{"d_mlp": 384, "norm": "layernorm", "rope_fraction": 0.25, "init_std_qkv": 0.0976, "init_std_o": 0.0, "init_std_up": 0.0976, "lr": 0.00225, "beta1": 0.95, "weight_decay": 0.073, "warmup_steps": 468, "batch_tokens": 16384, "seq_len": 1024, "steps": 8826, "dataset": "wikipedia_en"}
Each number is 200 + 20 x the weight over its row's rms, rounded and kept within 0 to 999. Layers, rows and columns count from 0. The size before them is the row's rms in percent of the matrix's.

# layer 4 attention output (transposed), 96x96, rms 0.0643, rows 4-20, columns 0-95
089,208,213,204,181,215,195,173,175,174,199,189,234,196,202,194,213,199,217,196,185,194,179,222,209,151,184,228,200,202,215,215,180,202,171,204,193,164,198,210,202,213,186,196,202,180,203,215,223,186,226,168,187,183,209,174,198,197,213,203,204,185,171,188,232,231,261,188,173,173,186,226,172,184,236,211,203,211,230,212,237,173,175,183,184,205,184,202,230,210,222,195,235,232,199,186,220
090,207,213,223,209,235,192,225,226,190,184,201,170,176,204,206,205,188,196,179,193,191,155,225,204,231,192,211,196,206,198,181,224,176,227,207,193,153,207,191,177,211,223,197,216,199,207,206,208,182,208,154,200,211,213,218,195,200,248,193,206,233,214,175,211,179,184,189,186,192,192,183,190,258,210,179,172,178,193,193,174,171,241,183,182,178,193,215,205,197,206,178,227,204,240,195,185
101,200,222,223,190,202,188,199,210,179,191,219,179,243,235,175,208,193,203,188,187,232,195,203,181,182,202,152,206,168,231,214,226,213,192,208,191,196,180,182,198,204,206,218,207,219,208,201,190,198,217,165,211,195,202,196,199,180,247,221,268,200,179,185,185,220,186,203,193,225,184,195,188,216,178,182,174,186,191,205,212,180,212,193,245,180,217,183,215,235,195,156,189,210,192,219,178
112,198,179,215,215,172,190,181,209,231,167,198,218,204,191,197,218,216,199,211,217,205,210,158,194,228,196,248,237,187,201,175,180,197,187,187,223,192,199,187,172,252,221,178,191,219,191,208,202,211,142,196,208,203,202,212,201,229,230,157,189,195,171,212,211,219,194,197,204,222,216,193,184,187,165,197,183,180,207,191,205,212,198,195,157,219,217,202,204,190,199,251,180,178,196,213,193
107,232,165,137,175,223,200,195,163,203,216,187,175,194,206,217,221,185,156,202,233,184,188,223,220,203,197,191,170,212,217,209,179,201,150,208,195,198,190,234,187,190,219,180,228,170,190,197,237,189,205,200,210,206,184,188,194,185,172,227,220,177,225,181,225,231,213,199,211,199,208,216,190,175,208,189,217,176,195,214,210,240,212,203,166,184,186,219,194,207,209,222,193,205,203,192,192
103,214,182,191,189,190,210,200,174,157,187,188,210,203,173,180,174,235,183,194,198,222,202,244,222,181,199,179,134,192,202,192,193,200,177,179,215,177,205,186,202,181,194,173,170,208,168,206,197,197,194,177,209,201,230,195,202,215,165,213,155,182,219,207,236,215,204,218,205,206,217,246,179,203,221,214,226,207,211,221,200,238,196,195,198,210,194,211,242,195,212,203,202,218,210,212,227
102,187,203,212,215,178,188,207,178,228,222,170,205,232,216,173,216,203,238,223,189,222,213,194,180,203,190,184,218,202,189,208,229,217,203,208,162,201,195,221,150,224,214,199,151,199,221,204,185,209,201,207,136,210,208,201,199,212,218,133,230,180,166,213,181,222,220,185,195,196,197,201,182,202,179,202,211,189,201,186,211,220,192,187,205,211,234,185,214,197,219,170,192,201,193,188,211
104,167,219,189,180,177,214,229,189,223,206,209,188,179,262,199,193,218,186,198,226,208,205,201,161,215,184,193,204,178,190,214,229,182,218,185,177,198,208,182,160,219,212,204,218,215,209,177,170,213,185,169,210,198,211,203,153,237,228,187,223,223,228,212,192,169,163,157,192,221,211,205,188,223,197,213,194,216,211,209,218,227,198,177,210,172,200,235,198,211,196,191,213,187,196,196,201
091,206,199,174,189,195,225,219,197,185,178,203,147,202,202,243,206,208,181,218,230,186,196,168,205,220,203,204,190,245,202,201,186,179,193,166,196,189,223,208,213,199,207,199,200,179,186,220,198,211,166,198,196,157,168,187,199,209,186,172,183,198,203,184,195,215,241,216,201,230,212,240,191,201,149,206,245,229,188,174,202,220,233,201,178,210,208,216,210,202,167,219,213,206,192,214,189
099,212,165,211,195,184,238,158,221,165,193,214,188,205,217,174,206,204,188,198,205,238,220,207,211,187,191,210,188,173,211,196,219,232,190,194,201,211,190,203,198,180,179,179,229,237,177,240,196,228,182,205,202,203,195,165,185,178,231,181,213,176,196,209,188,214,214,226,232,135,195,202,227,196,229,188,222,210,213,180,203,189,185,193,241,221,223,195,217,202,226,182,205,215,183,204,200
111,180,227,240,211,199,176,206,239,223,190,201,173,190,197,226,187,178,210,192,195,200,177,210,191,211,203,242,213,166,216,226,186,214,215,228,185,223,168,196,187,159,202,185,205,202,213,165,182,171,227,210,180,220,220,214,221,201,178,233,221,231,167,186,171,194,178,208,206,181,192,190,196,217,188,220,181,203,200,188,199,206,205,175,203,223,241,237,175,221,175,174,172,201,204,185,199
119,219,186,209,213,196,218,217,234,205,217,198,228,211,171,202,193,200,189,205,184,207,165,169,190,202,172,149,193,191,212,201,195,185,203,232,201,175,198,224,210,223,179,220,200,191,202,186,179,186,233,215,196,206,184,196,216,211,220,247,185,218,160,197,172,206,189,200,215,214,187,166,233,196,220,218,209,175,187,240,218,179,205,229,191,221,191,176,190,202,208,195,228,167,216,147,172
098,188,221,199,179,223,188,230,195,199,158,221,180,165,234,217,197,189,187,210,227,205,185,212,167,207,231,232,190,215,215,202,200,211,195,181,196,222,202,210,220,168,181,191,227,228,203,202,225,184,170,186,189,175,169,215,170,160,184,243,169,189,220,186,182,184,218,241,233,194,192,196,170,213,214,188,195,216,201,219,208,223,216,178,187,205,219,220,187,179,194,221,196,172,215,216,205
104,201,195,209,220,211,187,166,220,209,194,171,204,214,178,226,201,220,175,199,209,231,219,178,203,195,177,232,212,231,200,156,207,190,203,187,222,231,192,164,216,189,190,160,181,217,188,185,190,220,191,188,222,210,177,201,239,210,213,205,143,207,235,213,210,205,186,195,181,233,202,185,205,217,153,180,176,218,204,177,174,202,193,205,197,206,194,224,204,172,205,214,210,183,227,227,231
098,215,199,178,200,187,181,235,179,240,242,180,188,219,192,181,208,229,164,203,175,200,218,205,188,211,210,204,210,208,189,182,186,199,175,207,233,188,216,182,190,200,198,170,185,190,207,196,208,220,223,195,211,225,172,213,218,210,195,182,232,222,232,192,213,230,202,206,172,201,196,188,149,196,204,180,180,168,201,171,218,189,214,224,219,211,212,198,158,179,241,246,180,206,230,211,197
102,230,189,217,195,208,212,185,206,214,220,172,224,215,197,166,206,200,230,200,175,202,185,204,190,229,199,217,197,196,232,187,228,200,221,192,191,200,183,187,151,218,199,238,197,197,201,188,208,227,179,197,210,237,199,204,173,178,181,195,230,235,186,195,208,184,162,195,178,196,191,170,237,197,255,196,135,186,191,201,200,226,194,213,176,190,194,212,188,195,177,188,203,227,203,225,208
087,198,207,175,193,192,199,220,185,203,159,224,203,214,232,182,209,224,227,236,191,161,211,191,227,192,192,178,174,214,203,196,214,221,191,200,219,174,200,190,208,205,205,221,180,249,201,214,229,231,168,208,159,182,207,194,208,199,226,213,229,225,248,192,183,205,202,196,159,171,184,208,196,194,178,188,193,201,169,198,180,182,206,185,218,210,204,156,227,187,202,234,177,200,201,203,182
# layer 4 attention value, 96x96, rms 0.0869, rows 5-21, columns 0-95
097,214,199,221,167,164,211,198,186,198,188,197,229,203,223,204,185,213,176,187,218,174,227,202,228,170,182,184,203,203,196,210,160,209,232,180,169,229,170,192,221,206,198,221,205,219,185,216,205,208,159,227,184,202,171,201,197,167,163,213,202,226,192,226,201,210,185,214,201,210,212,208,183,191,176,242,197,185,188,216,199,212,133,191,233,204,173,202,198,226,193,213,180,211,188,227,200
107,228,218,229,170,183,197,201,192,224,197,200,191,182,215,198,185,203,208,211,226,153,197,219,234,200,201,219,219,242,181,218,166,202,201,221,216,222,227,227,180,226,150,203,210,168,200,204,192,227,201,208,213,228,168,217,208,182,194,175,183,182,191,178,191,187,191,182,186,157,213,207,201,182,219,212,245,231,190,222,222,211,221,169,205,192,195,200,176,197,196,206,220,210,219,219,227
101,217,214,157,177,221,222,214,229,226,221,172,167,182,186,204,213,184,224,182,186,197,207,224,186,182,220,172,212,213,165,196,223,185,206,210,182,232,189,204,180,190,166,229,232,179,190,201,204,186,234,224,184,154,189,181,225,196,181,233,182,204,223,229,187,181,195,187,211,209,196,246,218,202,227,188,216,222,218,186,194,230,192,189,226,196,200,188,208,212,168,180,207,219,201,191,217
098,205,240,243,213,194,191,211,243,196,182,206,181,184,168,187,201,207,213,181,182,212,178,216,171,181,220,208,203,202,157,206,205,218,224,178,183,201,198,175,218,198,196,198,159,185,211,195,193,237,141,203,198,178,217,216,214,180,256,189,206,203,177,228,187,182,197,187,182,223,236,198,212,219,192,226,199,213,203,192,211,172,207,216,202,221,227,220,212,196,194,198,227,210,199,208,166
103,211,204,191,180,200,203,187,196,221,208,242,174,228,209,242,230,177,196,220,229,167,203,191,169,189,195,205,257,167,220,215,190,187,218,224,198,188,187,189,193,190,175,189,205,204,196,174,223,201,180,210,181,205,178,226,181,183,218,176,207,218,184,179,189,166,209,184,173,179,189,162,188,222,170,184,180,219,209,186,233,185,183,227,201,212,221,223,164,193,223,206,208,192,187,190,174
093,197,181,200,203,214,215,228,198,205,196,238,223,167,208,207,170,241,233,216,219,196,176,192,219,211,189,194,211,188,210,206,189,153,215,194,253,219,191,184,236,162,198,204,226,204,210,198,217,167,198,190,230,182,206,225,201,229,171,228,203,225,194,226,213,195,183,196,206,165,190,190,189,212,205,161,176,216,218,176,201,174,236,202,181,175,203,193,182,193,185,230,224,213,195,208,201
104,222,210,235,218,217,173,206,211,206,182,232,212,198,162,176,222,190,205,191,202,207,206,213,210,158,187,203,175,219,194,177,213,215,232,207,243,214,173,198,236,177,217,211,190,220,186,217,205,191,207,210,217,176,180,196,216,181,174,233,207,211,207,204,195,236,204,217,205,158,224,202,170,180,177,183,243,180,200,176,181,188,159,186,213,225,208,168,183,210,175,175,188,216,211,192,194
106,203,234,208,190,200,218,161,209,215,187,237,182,199,145,166,181,197,221,196,148,209,220,217,206,188,180,183,251,166,180,220,211,186,190,203,206,191,181,190,176,210,200,226,204,208,181,211,217,230,226,177,190,225,240,229,224,178,219,224,183,179,176,213,200,216,192,205,189,183,222,192,207,193,201,178,164,202,210,207,217,196,192,218,196,191,214,196,226,198,230,219,197,190,198,197,227
092,203,193,176,179,216,190,211,238,217,199,211,195,191,187,228,184,191,174,208,240,169,185,220,196,221,212,197,203,228,227,224,167,169,224,221,185,165,237,206,209,225,196,158,202,192,186,178,186,181,217,185,192,230,188,220,216,219,196,220,232,224,196,205,204,189,166,206,177,240,232,200,212,198,176,189,190,225,203,184,203,175,186,192,160,228,221,215,214,201,183,218,191,192,223,206,171
103,222,183,164,183,234,224,195,190,188,224,186,214,223,203,155,200,220,196,185,182,213,209,191,211,204,185,182,181,222,170,171,225,207,215,196,180,209,198,198,214,230,251,211,194,195,177,212,230,207,189,193,207,213,162,229,177,206,218,176,213,203,181,226,210,196,232,235,202,207,177,206,212,172,209,170,211,221,178,170,223,177,189,215,208,181,157,170,222,188,214,216,224,210,200,180,206
107,194,175,206,197,185,176,187,167,213,207,196,205,215,204,189,211,204,222,184,207,174,208,204,190,207,232,234,199,204,192,195,214,190,169,195,177,196,230,171,177,197,199,171,192,228,139,187,218,185,210,172,182,176,228,206,174,151,182,171,202,185,213,190,203,176,214,173,201,209,203,207,207,222,196,164,169,183,186,208,163,209,214,185,182,200,176,212,230,229,214,182,208,239,179,230,189
107,192,197,181,193,188,169,183,197,193,230,190,218,230,183,167,211,218,199,202,163,217,222,192,196,211,183,212,207,224,178,192,197,220,200,216,168,193,201,184,188,188,183,202,202,192,233,216,191,215,176,190,178,242,202,185,235,216,216,193,195,199,182,176,191,166,176,223,185,164,242,213,208,204,201,221,249,215,184,164,206,181,169,232,226,192,190,223,220,200,177,219,211,240,189,177,216
100,213,208,183,198,193,225,193,169,180,224,208,184,218,210,174,199,190,197,206,219,184,158,203,218,218,205,174,214,160,213,220,201,212,234,223,183,193,228,224,200,212,211,220,237,206,203,218,213,197,215,214,232,199,211,163,175,209,195,183,208,184,175,235,199,249,216,218,231,173,202,199,194,194,212,236,197,175,221,194,226,208,219,211,187,206,201,159,194,235,183,196,166,216,175,162,197
099,204,172,225,228,182,204,196,187,194,162,186,188,202,222,262,180,164,216,247,246,186,181,202,214,218,213,187,195,184,218,210,194,198,240,205,187,210,169,202,211,176,220,200,177,199,216,208,214,208,187,191,205,176,243,210,198,214,171,204,175,178,160,185,202,170,199,181,204,192,203,200,201,203,192,206,213,243,229,235,186,211,191,196,197,220,193,182,194,202,168,187,211,190,185,191,175
100,198,215,203,203,203,216,243,262,189,185,185,222,202,231,211,211,205,169,208,220,218,217,213,227,167,202,203,223,222,178,218,170,179,202,222,216,207,202,189,201,188,211,168,199,194,209,223,170,162,226,184,182,177,199,209,216,225,200,180,204,176,225,226,185,211,226,189,210,205,194,192,180,173,177,215,230,187,188,170,197,180,202,185,244,194,165,231,179,222,219,196,206,209,189,191,175
094,200,187,225,211,185,189,202,214,216,213,194,174,175,199,197,174,197,191,152,214,195,210,208,198,218,192,219,247,235,199,209,182,213,187,182,191,199,196,214,165,181,231,216,245,204,238,200,221,176,205,206,210,190,203,214,178,206,190,177,179,189,180,192,200,181,177,194,218,236,233,197,170,190,206,212,235,235,191,213,149,194,166,221,172,207,200,232,194,188,206,172,186,194,207,175,176
100,211,218,216,173,226,205,203,168,194,194,185,201,179,216,178,189,222,214,213,234,203,211,187,177,212,175,208,231,196,168,216,207,202,204,150,227,203,198,192,226,212,226,191,181,178,187,245,213,197,168,221,162,167,219,168,201,152,216,186,190,221,214,194,218,206,235,190,184,198,168,192,232,173,181,185,206,208,210,172,194,190,224,208,202,220,214,200,176,180,212,211,231,204,204,191,222